{"num_hidden_layers": 9, "hidden_size": 128, "num_attention_heads": 4, "num_key_value_heads": 4, "head_dim": 32, "intermediate_size": 512, "vocab_size": 8192, "hidden_act": "squared_relu", "norm": "rmsnorm", "norm_place": "pre", "norm_eps": 1e-06, "positions": "rope", "rope_theta": 1020.0, "rope_fraction": 0.5, "qk_norm": false, "attn_scale": 0.177, "bias": "all", "tie_word_embeddings": "early", "parallel_block": false, "extras": ["local attention windows", "paired heads", "exclusive self-attention"], "init": "uniform", "init_std_qkv": 0.0426, "init_std_o": 0.0426, "init_std_up": 0.0426, "init_std_down": 0.0, "optimizer": "adamw", "learning_rate": 0.00202, "beta1": 0.95, "beta2": 0.95, "weight_decay": 0.066, "lr_head": 0.00759, "max_grad_norm": 2.0, "warmup_steps": 548, "schedule": "wsd", "decay_fraction": 0.634, "decay_shape": "pow", "final_lr_fraction": 0.05, "batch_tokens": 8192, "max_seq_len": 256, "doc_mask": true, "train_tokens": 133200000, "max_steps": 16260, "dataset": "wikipedia_en"}
Each number is 128 + 24 x the weight over its row's rms, rounded and kept within 0 to 255. Layers, rows and columns count from 0. Numbers have three digits each. The size before them is the row's rms in percent of the matrix's.

# layer 4 MLP up, 512x128, rms 0.135, rows 467-492, columns 0-127
102:098105114125156114143125119130143090132162121131078118157071110143122179102088128147110141124171117180154189056112130134108169115141107149128142126167155129133150139078123142154142125096144089159114094113149099144097083126107168117136128101145164163118153134142127134135099090093126105129117106125102126139095135117133126171148109130145105139159119128113130105113143142138139120112142
114:095123131129148141123126132134143153107129152128126127161124049147116172143141141149113071123129139132121134091107144126125128119117101093106088111104121136132133130150112101103103137083171132087142134146116087114117075103108176130120168139115143135142124104114113076133142152125111077085134128118168140089109152145125114119145119131148137133138048149145140081125071114127138123115146
112:132167121139108156133136082155157116127128097112061154093099137143132166177128112108105120136115167124134171112123077134115135121106131131147138108151150156098129106169118116139116109147134139161112120107104159143108106142079176137142103106147130146095113150118113097123118160150174110173166164103127125106157125107148130141130126094132136164109088102141131136157107165147158167154153
118:148076151107148163126124094124166122106140137103087142172090161130128133184138122097098136147150168171145150092123129154162161150131135131118122163155149133126122127115127096138103123134107158126168143167159131106115056120114120146161136152137149156122122135121150074109140146118102147160120135123122150116148193114159139168123142088108136114121106132162106136146136110122120084110133
109:154158131142108130155155121127116132118117171098126146132073145100110129137139147106109080163130151121143174140118138102105150139114152115089138168124126151142102125146130074107136142092131124134135085143125150065108165095108144151099137094108152153141116158105111095128148132141102095169167134142135133150127127074117129145138161068147125125131117124127142181168132173101134154139148
099:129112112145124126158105097138178117101121127082111145137164095132080124105074131096102130133151125103154164148137100117149182132135090170138132123093134120125104175122111090149145146131158105120108122146084098113131110133101098159174176128126183178117128097086159118116123106109117153119160126133081136149111136128122143165143127137125114112129139118105127086122159134136154145158149
113:142133127095150146087116091134137150118134159123145087130126145149142156121114149093137098131138140165157097120145138116105116113126126180129157111140163100097167141164133129129096114115146137144144151154177114118114138109138136166167159141115121117120145153136097114149104126098136089167109117093184129085162191109116142160117160159129163109141124156111137114137125109118122075069158
097:098119127107136110099129108150121114124103133131149153184152127105129129104115125108153130140108141155164113131156177135127114154113119154139088095107127114139123121106139129141137176110129125172165165088141146167147138114165129128126153118032166168092177143104113158127138162130138110136165115166102140080136125153146119157136155144107148132150119120124111091127092157133133139113167
127:127095135110121173132102119140099132100138172110113081137129129132110126154123200125144093139140107166130107086112134115120104115107143130138120151149164155171140134119111122161129113141161126125120129123103090121137113086127136123156122177081144094133164106142113134142145129164138152120128163146146145090113138142120113149130099091185104114150093156162156162160110169125118170085092
112:095127138143100140113110137131118110106119111125135121144132126079150111094123197086142104158105094152190143111113143100153105136106139157098092124177144111151139104134136121161123111109105129132183133106126118158090172123095112155150127181113131117120105132130123082118123146128173120130150160112144141129180141148108128126123138112196141134129138115101095131115123161169131151116089
132:139103133142158131139125104119115112091139112086122095111148120117152135117097146118130074140138132101166090062131114112140188119119133150062132128154116093153099126099146156122112100147117160128141155147107120137135102116103128139152116105155146125133111178119130125174110134143172122076146101140200114117160164140172119119145129120162123124135115137130106119167090108160127127116146
023:109108142143157149115149095153115134072113158123124106139134111157080144165116141125127074160119156155147126120148156109131151137132137124098123126097154156148130183100147107141132117090122142123178132128161130147120138115112164144152163140071169152130163153080105119157177139091130151120124161152132128118123157133156148145110133127130132178110117141098128103163100152142169144084105
095:123176095092159139114096118114131132132131157116115132115086074059163165167147140119126133176142135105151089132153097089109110118140105107122139134120155125172121151114107104091105121116153116112115110146143134118087109121135137170103182134126134098157188126112099110132145170116124121107109087114144113138110128117120131149114146130142144151083067133123107121131091126126131152141098
022:090138124125142119105142103144110134088109119123101114145158108162085145162137141133134058148124172151149108131128164127096124167131156143084134139127146160121162147154136098114144114100141127120131150134134138117085100124108140140158155098074151149110133112116099088175150137131158140171145146169114113091087174116133173157130142130144152178115120149104116131166131166124136144117117
120:114100143146100156112084148135123129098148155074145093132157137139107115135120171099108124120092151122159126164092083107116175142144124176099126117088121111160138138123121123153099124119115134168151153112126102158144140131086169127121138157145159125134125125131136108154108130145145121145121168135140080160097143144168106126153104138196105118133120112102099172148112158140110111079150
103:138159122135103148196136127178126119105127144128152149128125150129116095123119107086156068114128147161151062113098137129139103175111121127112122159092155114115120121110152126140156141147106114132189174147183094123150137096141148121101131135117125122139137143127087125146119116134145122105131156102128155112161125086162166134119145071187134128154132116132137106141154158117140117116129
098:131145085122150109132108063120095120091141111150101125098097146166106141101094191104131101147138085144113131107108119110133115122110098170108154102171163075148153141123111119111101153131134122105111110145148106075152124131145137093113155170154157117131111121089122149144142134117111113094131114178139144168122135129132166126142120126112120112115134149083132107176120167104114116148123
098:125096147114128155100142113150096148124143120145144105128157135112120136144115111113158127123101141105162095136118194111142107117087103091135083138122112100152154139106140056166103123151135161172160115143109122113145109128145089142161174116124165148130154140121092140142179104134110160141112092114113117116109111136155125157122120125110123132102150124085101141125073126159179144145168
093:138091104075169162164105129162139167131131119142152136149103107137117192121136136139161135153118116132121130129094094087107189138099106148123109127128148117151177130116114136101129132095111126151122106126150142125086085127133116134123162150062142123154152122120141129168148155115110123127133136144129129165095124156145121115139140141129120129128100126064133107138105151049154092128136
118:094181107112112135111087091131099106121078124126141148115122113161127137160103131127097086133124146149157148068119164111144149111114120116154121158144123136096164158167147143119131135103124128103124168171089108130111139115119110098118100103141105130102122185118116133145191152109162108112123164105166147141149108138129138123150138135127121142114119117138084117119056142147110107086121
020:079155103120136163104126107156149135109099138152103108136134120131099138177167176149105100150123136166131116123135148116132138149128097125081116119111130124133154169114182090154119141112146112139170138130149136098104089128111146130142146133088144163121148136088074126149128146137183128141175119134146111139136127100124163136122149116150111182138119125117117115148081163106157104065122
029:114113100141133133122108092153114138073095136087119091129123118139124159147138142134123101152104141144121112138107124107117118162117124119116138113115109141122146205108159100152161155103143156086186124114160090082105110088109162140167142148097167154116152125120092120156167099102150136127130124150145141142127127126127176144110160118160113126126114130106104138171119158112150151091176
123:123156132158112121154088148134120142128061168043107089105161140129139157159144137074118117163125179149134145157153122145130134184123116111120125134098112103142135129145139124133154142109116162120102140135153176128121116084135138097161133126141134115159136149123102114121104159111135129154130143132128123092137118139177124180115121124123107135144100140116104166138155106086158087160132
132:107119080130112141137115131147124149101105112118134132124096107169135155110123107135127127117145139137119136164104110096168099127136158097105132128074138144121115145079116065122128103116117122108149138135164122122131152112125161107163186078140127129140143163150133124154130098107135145108095125101153071128147188096119143127109132141129124151071136123109148161113117187106143099069124
110:150093123131086128127132150129137096122137117158089084159114108146114132184102125130113137148098103110155150115094127113150126120113145137108150135154157167144129172156171120182141082137171112115115163127133112131157126137102106137161112110094131163130119136139126142181120120124178116151158158191167153147135125108126173145111116156109145154109121134154185150151116163124130141132131
129:134152138112106128108115088122134158100114136127130074107151120152110176122154135110161121141147136116142144151129142066107142113125122103146113125144124147123160139119101092155164115126189132138115094129160103130163145100098126080155117127138143139132160165121128135122155154105165138103105140175163099084124125123115116173089154158145145139109141123074104080153111116161152109092102
# layer 4 MLP down (transposed), 512x128, rms 0.124, rows 467-491, columns 0-127
103:116096141109126139119150148131164152150102158150118127121159118144151108145100118102149109089102142118103160132126112181107085133114158091134131103091134156129177090124100120142083107124103159168174123103098104166135120133110110142119092109126145093156149102124140092184129104117159134125154138128111103139148117149080181096135138122114138151129078094101163118134130105138154101125141
109:120111098112116134104165124126110111099141110143135083128150139139130150083139144104163141104120152151106152071143124174127133113156135135153108139117108095062114110091127134108106134134112120105114116123159140139112106121103156114119135077086129110153156100148153156145099120126132128149175113122161143085147112121114113109098122097091126178152094099116146182070147091155134130114151
116:140105173120115103127137141064083112178132108135086159124099158092150149148142143108143176129123118148122134127105126128122142143148135066158150128174080125163110112130115136122160129112120120120177139146110109094120129096150140107152128114085105142147116096143137135081115121134146124134142127125110160153102142150124139105160161134110078103086118115110136171094103124155103166122091
121:106137106145134111120124121148119106152145089133130138161129113092131134120124206143141187098139114115143119113104114148159092087120132138143103068144089120095165169135156129110126144132136116121160113118149104138124118110152130142157127096117133167141173130131141167097141116168123114117094122153121135116143130095082134173100123141103097115108103120161186154130154154110136187141106
111:137095106106144109099124122138076142163152115114127093139148119112111107165137121137142145086144135158120135116137141142159084169138115145182123112122124130088159155099115177097109101078109121054102170117136103138112128112155138121124135111118118126118128122159147176102109111111146134132127128128118138110098118151127123097129154138088159162124133124113162126156137053129168122149082
107:120146157205145090125132162115162127152122139092133141184126139155109152121134088075101102129134113124116117161097124180141098109110149111176111108104094132101103082147122100158111144172140097121143117121117133118127138151103119128085133135126151099148160124115149105169124150143098129128122153121096156123099161121143129111143125117114120106113137083107125107106174180146117148161140
114:122070107099141184144161144090060158138104126122157093130142131108111162164133155138109149189161104130122163133139147158160113154146116152142106085120127132150122095157136134155146088101120099121139121114149161119163125139144143108121168080140122138113108153126158116112125126152102128102140127096105143117140115126123148159139151093162126119156149118139151152156137067153109130152111
108:129117142130138123150150117163134134135077094102108165122116142136115111150170107128088146099152098111140126188119165136134098128073164111143111150106107146134107142135152106091092152127128089125132152117098133140136160115186121109095132082120125176119112099094128137152144105149093147138143146174119156102149159121140079092111150096137160093157149097112110154130119134152146149126137
123:112138147134142107125112134127117078130147102107121132105114149118119158125114148060122150139085157101105157147125115111087149129125121124143170170099104151150147109085111152139137121122111103181113125164117093144127144150132074128154126156102152105133098149122102100084128138163125146151116102167085144106108170130167123162094106094125125134124090088159109149107156150103125097145115
110:142130117147095096087124134103115111097154115131164125085121135080147146139084155167096097125118122131106140144123163105134146132138088084138151135125120108146090150145077159139084108118125120128086138140088130150079166143152106128163106143122103148134121082121158151128152135141129104149127117172115126127197126128128072153145113149118095104147120125163136085145146114160122122105131
113:121072095096125091138058120107134124139149101091131105081126130121099151119069125129145105091134138127159092134141116155129123112095119156092111134114089144151098129113110158132106123139133188148149128095116167137139112114119150141105095118159116153180112115141130146163127154096123147113091141149096131142129135137126117088131140128162101099139127142139104139097110075148148173147104
017:133191101113121068123084150133145095115164099108116174129122133110157084121096125140107137145163153112148138173164121165120071121118126142154113102160102123146116135107144161159111150162117123095113186121145180149120118128153116102164115120126081100140151125134143115117106140157103139098134128142121165103139131115141173148150125108115147132107108142162138151144171101133145116124125
100:154140095133118089119142119103162121183176149138151112110106136167112103114100082120155128138123168089167118112143146149149111139158180153157090123097146143120115101124153142121083151113165128103120141114113186130145123130114150121161132154121109089112127136122109073127132126154106135161120141147103122139148118135097133117158078129137117122152150122104129156056135140145122172126096
017:141105123143145105150137114104102114100133118140079103166137110117131164104119108121129136082134090128109147110197157128153139140153115117122152119138159153128110154098133100165105110098088146104171126128086098103137142152107118085158123055121101153111112132090108113139118176146126105119129118125104145087133132135134136174150092097089102149110133123119136146104156147112119100176131
115:111105134125140129099133192104091131109158144124103169092135129118082126176092080134108130129131111138107123133136136147120133119121169169110104123147094109130129116096112139139104143164132128139126108097098133137140122158113137108125123159116115090145118114118114167108156157139138071139099135086147091096113157104117099112124170149164094099084098096116111128088126118187159100115110
105:118128134127164121101112113131130136156160113153117095097116101146144197134205125127118154083134122129117108166107116147050107160085120127165141118139120105153142139126098116158120144144116146110131113067131130107128161165149110140123154135157144134083133111123114107153130135144084142139117102140139158176091130130122127130154145148124145099122137180112099140140165133131141141092157
103:106149156190120128112131146094141113088139143069143107178148089142132135115130113103074131090097135145130089185125154133106148128093100151127159152126128099134134119121143102119109135144163126161101154126164138186112152132123138151135116140123142133168118170115071077139147143150127129112167128139095134133145133141156117120138159125122133121095120115131125139134191163104142126115155
104:146095110131129086094145143161131137107134092148117095120119121081145113108114125142167143086104155084132100180143128105130099134132130124149100119125112120138112144154135105124116110106110147087101160122118145138107123128181096118147061124156108130121098111119108148127118166118133189118156110136114153142143116135109097133080110068112156128093137104118150119178128108114125117097072
097:135096133148111111126156150134136136092131129082114104114112139115144091098133132087121094143177109146140112157114115145152146139116095177171140105134136123131122125115104110102118118116074116116115165146119120095172107156187158103095126139143132112074123124114132174134120124146129137166124080141110137133142077181149117077181119107125156114099147114117097124133101110101125102113107
126:124111137158109124148133122149177132111142139170159185090133150086151132149130099144088150124132140063134101097083124112114118144154165122135116171091135136132117156154118111123138143101145122163147160094129093143098129123126144128161126139146086106155133153174155069144135144141118120149102115169102120169105183139116132174140109153122126125118143145147116171158102120128107128136116
012:123106133132107161098092070157126128125136169112123126078109132107162149156139187173131142109109118153121144114147126130138139164133122166128115132114132116116184111156099152141146117117152128118151114142063106124109161120111142130142087099090123074130122102131141116092121162149124117148137127137096166134111152139096133114148110184158141117098078123170147111156118098140115105156133
028:176099093170146117145098152116147162144112088129127148167097107169132138135144082119153133136125110115109159119113136146102120112146086145099086117166122099140107118163122151105081088110136114123132125139116139135120146127151095163120141101173091131129171123143083125127126140126097150097108121102203158112120112157122103113114147079104166117120138123162120138110146107146142132173141
122:105129180163129133116131109142121106068146138092121118095135155137156169119117124087150107105147126158120076140120105164121160141146176133134139159100146124111159107126160119186126160112145148127101157146136099114161094151089159163154087112135147144138117166138128148123096130161151200147161145157128133090111153124131113130132137124119135123115144123123123148112152118168103130162160
117:109134119158114126215129138097170121117091143148143126165101127124142125097075120129151106097123133178164152160149131114151107123116099135141114123074115122142122149122081113135154123120117086071147128134130103142098134137129097131130122135153130093156133110155145109090169112137139142111180104116130105121137131145108137113121081195119144113110092119087139114097115146121133151101123
114:156131150151110156113136138061136126128146132096107127125120115085105115130119116107095151135151105102144114138157127144067095157137154107129095131077141154126139113126147144130110136073132103133090100135142143179141094133126192092149158099147121096138095086155121105159164109121100177094127129104101120109145138120131130125170095105128137135114164132113135134121099158170130109111145